config.yaml
d_model: 256
head_dim: 64
vocab_size: 1188
qk_norm: false
optimizer: "adamw"
lr: 0.00154
beta2: 0.99
warmup_steps: 401
train_tokens: 266600000
Each number is 500 + 25 x the weight over its row's rms, rounded and kept within 0 to 999. Layers, rows and columns count from 0. Numbers have three digits each. The size before them is the row's rms in percent of the matrix's.

# layer 11 MLP down (transposed), 704x256, rms 0.0756, rows 508-541, columns 128-191
097:504506499532480461486499475554498513548483505480495505498490494508540500455546520488454523531500501484543526435503480476497507504491493502474501479521530489482503493484523517509451493529506506
097:498532486522489530455522521525530483489493455527548504500494457482496474475509475503528512503523536482486522466502499507498502532501529454490502489483475542532472440526482469507527480539476495
098:448532492474489511485506488530542490506498527526517517510505493504511510494487517524502490515536516471497428458463503495489492511484520499503521510515535538535508458481476478498487450511465519
101:512518508520513467519485470546455507509511501487489496535529458533500481524495463446507454483484503526513498536486508469509505524473502511524519516483463504474525491488506484478561496469525469
095:457481508480504510498457493486481508464529480463504523492519481527490512510490495514496456449518510517528489549502533520519474511502481424487498474521515511461504520480477507509500478543513505
094:515493481514524506507469502521449500544500498512466535505529479490496530480509545526479532491506493523507497536484543480483497519515495478513484483484507507489513476491473480499501476500528514
096:472478531479478528518478527492492528512494513499497532479479475492486483498503474514500466521519506522491524609451495491513491527457514502489505503517503487478476527510487455486493491490471476
099:499519529481531506528506490500483499445504484500482463494476509497565542472481486507506581502501484498524464406507493437498504514484512469481468478518559471499528506496520509508511520447487520
097:509492483542474497498500479500500493513552505495478502535501549501469509458544502536517550486481477466531518467485542495536541502540469524524511485495509548546503525451470516462513496521437465
100:476529503492497524499495491505519497506535481503497464501471492498472489465544491536494474540493511460493447474487531482515488499508561496471525476455457488496491501534545483506520458481459544
104:501510484510521476490464484487520549512459527548543521519499486472492510506516489463477504498505435498437514527484526460528484464507473478446461480491486544489420495482512507454484492519518516
099:509499490498484481493502532531510525529514512525558510515507499508512508491527485498442442548522494520479526485500461525513522445540520490501497466500518490494486506520514510496515488513522516
093:538480495491510517500512494516485479477482478485465548525516527482502481491530459519509424498458542503499476544466495525534522503489530538505479519514486485491516520517519542504569529496471496
104:509503512480513526499456513456513513534505491509510478524498493485495515515497524546497511493586523487477538542543493509522503491529524475495468523483471480517493481531503584508515516473497513
099:518455479508488508494474503485487490533542501526497484470504473494479509518518492502477471512505543486576488527542518530494499501553472483486501513510498508511511513505520526497507522523497493
092:491573520518517539535517498497467497482480473528539498487447483469506492519484500512506505552493497545489498503493573449487509447477523501483535498515565516511501524522545493470501532503543477
104:535531516456466444500476533551521517497503490508463466499510481534480462526534529495508507442479489520509516476491464496517508461451503484486485495493516551504504471476488509485509498492498470
091:539458548450497495522438497501516473498472479534501456508515496519528492512476526511522488525486511455500525477464487542491440490520483504506507519499470479489495510509526537526501526521492480
096:482516459523502480458501500491503528508493511527465499504480485447506463481503506488490477556481519514491506560528516448539485515475527492502524514477535517522539526534477479492495549510477516
103:514444483530469493481530506514478497510467494493502505528550510493500476478473540461527530493512444471537512500527499456485491478465482515504511530477506488542487532506491533512480499528461503
100:485504521491508522479523478504516503530527563503466498530455500537511529499463477516538448504530524484420462521480482520486503483480549482486490514524510530510478530480540476511531517474476491
100:514493477490495487540522506504461520547517526508488486503530476496535463504521484499468495494506508532457479428527425554486479500504513489505518459490469491501453524473566491501541488501486520
105:494489442558512484541497519509506479511519477494474512443487544497499534512487537513509586497477534488488430494467543518484457508538479523510498545491500533484551546501481527497514470499505504
101:499506477489501497498562457496439507476489488470519486510517525471482502520516516466515520476493462479515454466487544462516516519452526430527507511493518503535461501505523533515563472487481490
097:532517511518509498525561499534559497514463496484512539516520492458512493481473514468534465484483517506511491462506514495513551504493516528485516511496495511514474506473537510502514472480504487
096:487497511540532529472510515518518467462499520509512524499477523479504503508511455506481490488458535498509533503457501498506502472509512495499482508482480471480491499491506495510525539525514536
103:492472477499521482482480496531484480528493494509506523509490474505522503526522487527489473522523473549523530532498470538485513520498486504493507558513517507479546497507508565525492504499506518
101:468507510434524512509524511514515504474523465456525535511527508490523495496467523453511533505525503481496540533491529459530551493521491496447539506523502489520515520543515463474493540471496504
103:538474476499528533509490473491512521402518444485482503506513477508475515507484480565488498494557516481468460486495527511524511474513491514501486528524472474481535510473454515493476470496515505
100:494503492525501459479533488482463480512528503479520515500469550475475544481526540518533542553492505505511492491511522511500533540491544487510505508504512472517513532529486484476528563501473515
097:469475521498514513516493490501468474492508484511517503462532462507488490483514509523484473515461494522507501476495472505469511433528477464480517472495531508510533495492513510505473497474494485
103:530505455499494484520521478464486510453462448547530479460495496507508519469494436490445454510497520503529528493467567482534501475514487503516532518493507529475469534509511522513530538522521501
106:532467494479518512537482495529515481548483459477505519509517516480440508502487527512514434498493482487508495509451523509507483508530488497509536552512505486512513504487501509508507489494494502
104:509481511501488493506514530487460478502501507508513537494463518501575489544515500544518480509508530479511534461482499491455530514485471540487526467503475480541474549508533477510497525494461503
# layer 11 MLP gate, 704x256, rms 0.0925, rows 509-541, columns 128-191
102:522485472496511519524469512507478493477503503495513422478471499544497521499469493505484509528475484467478473517476530547512510492510536541528436496527513519559508506458500526547511529488512501
099:494492513508516553500478485509501450452515472506425516445500493489477504500484493526484532533464546465490433511495501475449488497564493510507527492494480508520560473455499470518543480493509465
099:445506543467464491497498461525495489470499449531485505475502546534508509506488512531500555478513528520471528491511504472505506447512493486464493483529487500480466512481477483535489500546516503
095:502459484514513528516486492485531476501480466492501504531454497468516470468467474469532522511465521505473468479446489566464497486521509471481516494510509505540524489515538473502505479515510531
098:519491498462460519470522541523495469470518539515531503520519459533519518515529501555504500512518498539486479504510481474453483498507527498490486528495467513486506491463504491464525476497472509
093:497519494458538449515522499515535509503513477436478497486523479516507507516510500491478459488531501481484509532490489487472503471477540494478486496520483498506493518515512486507506471567488493
100:523517541526466479479507480502485500476525512473462471500514481507485489527492544485514499476530523510518479500472510497477480579458529485498489434458483516519479528499500542487471495512543509
098:451496520436458489520505531514534484549491456542529506531535456517502484531492527506491516496542536514553467485491500483498472528528503465539497478488458500467490479530507455491528471499513514
101:504517500483503461466501480479513483471520482520465531510486494517505466502497477560522527511505537506491484455469526515487523513559519546489500508530484481483488514508476454512510455533523504
109:499538516475468519500497470513520491508478480461481522511499503505501509504529513532505485476480474490529514483482533542479505461520503488467476525481471532546490456498546544488498505546502517
101:487504549518505486481460482487540489496526476513508508483443502526509478533527495517518458542496526511511508493499505482499474514525505484495537508509513497449489468465512471466500517531482506
096:477517515540492472535466507498478493520485488497490450501492445499478545496538540505497520476522492544535504471512476496508544541455513499496501506503496514514463509470539442479463550546473504
102:477476470531558481500501534522472521504466452480474523492486535504525462524502505457449523480487506545528487517507511473535518511527500497445519485498506487532514497496485524455551477513470470
097:486529457455479499478499529479493477509522491482496520506507457501502533431476535487458513489493494476474490486457488554490530495480549466526460513517492494498510484475489498501501513485499470
097:560484494507514504503434499532505489490466478457515526554489494512564462496548551482481506504506513509482511476530479535492498485510532525501490503511497472493492513540467526482539497490495539
106:500511505473509524526503540530488479509511494541530486460505514481514490509495508530487508517494469507459488453496506479513489495503453478487494514483465500556472559472511493478507494533481508
090:532489479519478474486487493558503463516426530510479451485503454499519511486499485483524532499478520465493475477481499472516503454485514473488484496498450476509520507472487512509527519509519507
098:535483519474568464527514529554482460496537516527538492510446469541478480479504484498503503522498515472476497483453462503479482485534493539491531490527499527491472534534501464483492470471495466
095:521501477543487498509505523548548457489462458482544528469520450511507516524543456493491482543470529506468466458511523532513498485536530500501489478491528470490515509454472483516540483509521549
102:535533520458489494535487502501476479450523520522457463540487496536487489460490502537512510502486477494467520491507510513519488470490528508501479489568544466511510513501486495486490508506477511
097:500488490440460464507516504494464489551503508489508532479488458528528483518481519472475493545515509503476471500525486514479483459499514506503502487484459527485547518477517505510542496525487495
101:497487491476534517493511506523497481500518489474477582507507486496520504545467479506499486562479486478494460505519529503459481483470536505487499496506495448483500488510462501529535492500473478
099:505498473495440493504516466525499472522532525458502480509498499509443490536533530510503481528510531491505486508499493455473505475516513447511469515502450537496475489489504512535540488457490503
098:547457478505522498475477492515495487509479479462504536500508512532448477497521476505462497445499484500486518501479476515501503506473493476494533531509434448528486446435480511507507481511486506
104:522471520454465469490496498492512511496491504508497502490496500518466481515478523558468594533523507495492531503519530561482496537502488500538500486505478489520498522509480462464480513496493457
098:553512511486470458469498488513492473481534478501529492544488500458480494546525502511490493528475526495454491501507502552488480481495516488515510450551468518503515489470493493527495479486485485
102:488500529504494459500509467526485479550475523498481522472494483507518471496525486516449514484503534538468522528487487491493480513535528457497475532487514522465508485493469459479468467506468491
098:523479473526490519534477515506504511460468488486447547495489519502480469502536495531460481505500516505501519512497519475506490499465528494486507523462480505539514519494471535497509510508502505
098:494501515518502489471507459544504490466528495483515469505493520555481472460506521469499494503516458511474513507492498546503497480504489479552474501482527540535517482501478536517510451494492542
095:527459480476481472525514514520488512525507494473451490478485527468495488484517517497479472526480536501470406497481480455504501488492513448497495511500515523486501482473518519530532457502495511
102:519546547472525505488524469526499494478504483491544539474511526500502534524504513529556478506499559472450522497478515498483509522578505497457465502507510527467510492499522490525515533462465503
107:509513474520517496478510462536495468497565519491509503519523506504466512473491524515498485485493467510495521500472484498493520475511510507531467504480501471534513454469445528488507483499510453
100:489421524519509489493503504504477515495491512504504516485529494494493514557517570502493504499498470507479505476481530485523479546516520465505527489533475468515496523472503511479467483503508477
# layer 11 MLP up, 704x256, rms 0.0857, rows 509-541, columns 128-191
096:499473518552467524476540482462510521474518493523514540475454529457545512465491466512531498510471510496479529460548536509486509519510518468482515526471492526434487462497461474489445511522466483
099:464487516444527470494524464520505494503545478472522513540499499491514491475520485538531477486490487474479488521495498473480486498482543497490497494519480452483558514541526528509526545484503535
101:418502442523521522515533466490513470484547473540522459532497505532455492481541499534508540520517481508536553490510514528530509501519490516541523498504504516500463513506464512505501503514469507
094:555493490458528516479521502519470524498455482515510468523461474501490491505529455502489501512512498458501475478437520526515495477527492507469519535469498537512491523501535479486469483492481549
093:491510507520552493520476430491466526530463472521468508513464540513482463503468465460498498514490517487479528494478519488529539525462469489502482458536533513503485538541493520487449526529530490
097:456501514464480466522523513484561513503517503469499514493476491473518524495475474499446465526529533512503533545462493481505494505464534498495446487495480475463495565497518453495513498508468498
105:519496481489500491533484466490505515559496473504534481531500493455452528495499503506532538524510480486479533518517492514477518487519491501498524513534536532485490523536490462537505494503478479
100:509492473466520508486531513484519510463528482520488512459547493496519466479476490480503474494494507495476539494493515520453516470481506488489489549498475459492479563468493504535504476476491510
100:545495503532503540507507473546475509496506475508524463483505494441503507497512534466479457457518505475510459539498489488498467462477521466427490494492496476537511497537521498538460529507506502
103:480480505526525515502451510515503512463496476506502470461489523540468458480499508486517535463504511475511516495448475493543509527497475507532478511510494527487500468501509502518473513508505506
097:462514498512501494532475454518519473504448524483491477490504557476457550557506489519513449483506484494494486514544560523498473483474498514525459504531499508485514552450497533472482512521551537
096:513543507493469487491487524501477529519510480483530479508495477489468495492506518506529465489501476545526472480514515524459525497519479481506533503486488495498504519514503487475456527532471520
103:474525479491526465502480491484481513495524520511518489502539522504449528520482477499507504467482485504504473534472508472489482513515507551518500499490506458526523493492513500525452484504507500
097:503511486475475494477470548474500507488471470530514489494493457456546484532532452489533494510498539456479481541504489463533533510501505527542505464512531525501508491447501493548509524492517460
088:478500516506485548518461496504545507508488503499531521544519524477526451500541507486470494490533504540476554524508522479493482470519515526524505525518517469486514492488465509444497471507530500
107:503479540492494485518476471490494495496536499488475529507516502468520499538481533495518543478514501476509505458493535480540500506486467503535511489493520517497509518491495533488515475465543453
086:470455477488539522490500499490489519471526430507481502541516570533526494509498522485506543511506499524523482504518493488442473566532514478517492509478528543502503500536503460459495471492516503
094:487450530459514487487450546521472485498489544503470530509485497521478494522486502505535510498526484456507496502451493510520543497449519483528515485481480512462513517512451510485535518501531497
102:489459484547474524460527493453437518483487485501498484452518521547541462509534522478511515479496507471481474459496464489487511503457489494457506464500530478528518513496507528482531491547461530
099:538541468500492541528542503476505545496540497512481437458472474482498510489493476510498503508504479485499483503449556544514477508507490503537489492505469518510529515485537501534534513467482493
102:469535514522517461510506453504465505491474450440505511536515537468516505465497515479464518428439526467554475494520528513494513493485485454503442502504482509516521530520495484515477514486533526
109:512504538478488503518504481529495499481473488478515480497491487453505520471514505491536507486522488530495522487486520530516490482504499447507461557518527516493495484543491528522474462539536550
099:500462541507504525530496459488533493479557499434504506517491497457518497477471493481492493526510487483494450488504541503507494549509482513491562488487466485520532525517534498465463504483521506
095:476499517519513495490517490501504482505498497548475504491536489524480470518507479472531472494475503527477527499475509496492470521444501480523549533492519453478506504461529435495510505513538524
098:506502504525476465521513520494484514546534478483527457518504504524479500537517493483551481490521469505450485520534492543488514547489459497485492506434519512530510505517470505509529478500480472
104:462456495497495449497481524521501511563508491506481545486455523445572520512455500518475520488507456527490552506489508547467519473486502467536509493539528493494498491520507520514493499478494560
103:518477462470490526465501500506563493496504476467511499543492482512496517480510488476540515461487524460487495505521484501472522476500488476464551514492515467479498463479498476472486479497470480
101:535466505478481524515479484514518498554547523497529510527479478486490492493486547517515514471533506536511443510495502506477530512487493494540487489540513520470521516488525482523469498504493494
097:505525532520456537482490500492520499500545501492502500494529477485537476470479563484499503552534496517506508495520480528525518503534474524486525510498462455520516470478509503514503494500510493
097:475531461496485482485526492474477480494521513510540493528494531532455457493487442480526446500477528535463505502529514548511516477516515527466502530523528489542462495497526511525520531491456522
102:526482496490524508511513527484542511520506458523511470459511496498474528518520488473490456540497545548493470501446504488470513525505488519530493523512505486506506507487528525470525499469470527
105:467507539530510505524486432512481492472547516530496447486534477521511498458469533517509513506510502561515495465509509503521504526459474477498456502509509502521525518488516497507472454442477492
103:521486508468514539477516534527480522507478492470541480501510533504506445474520509523495491500482486503492493500532441520530482475508444459524487525497510491510497498511475491503521481475493516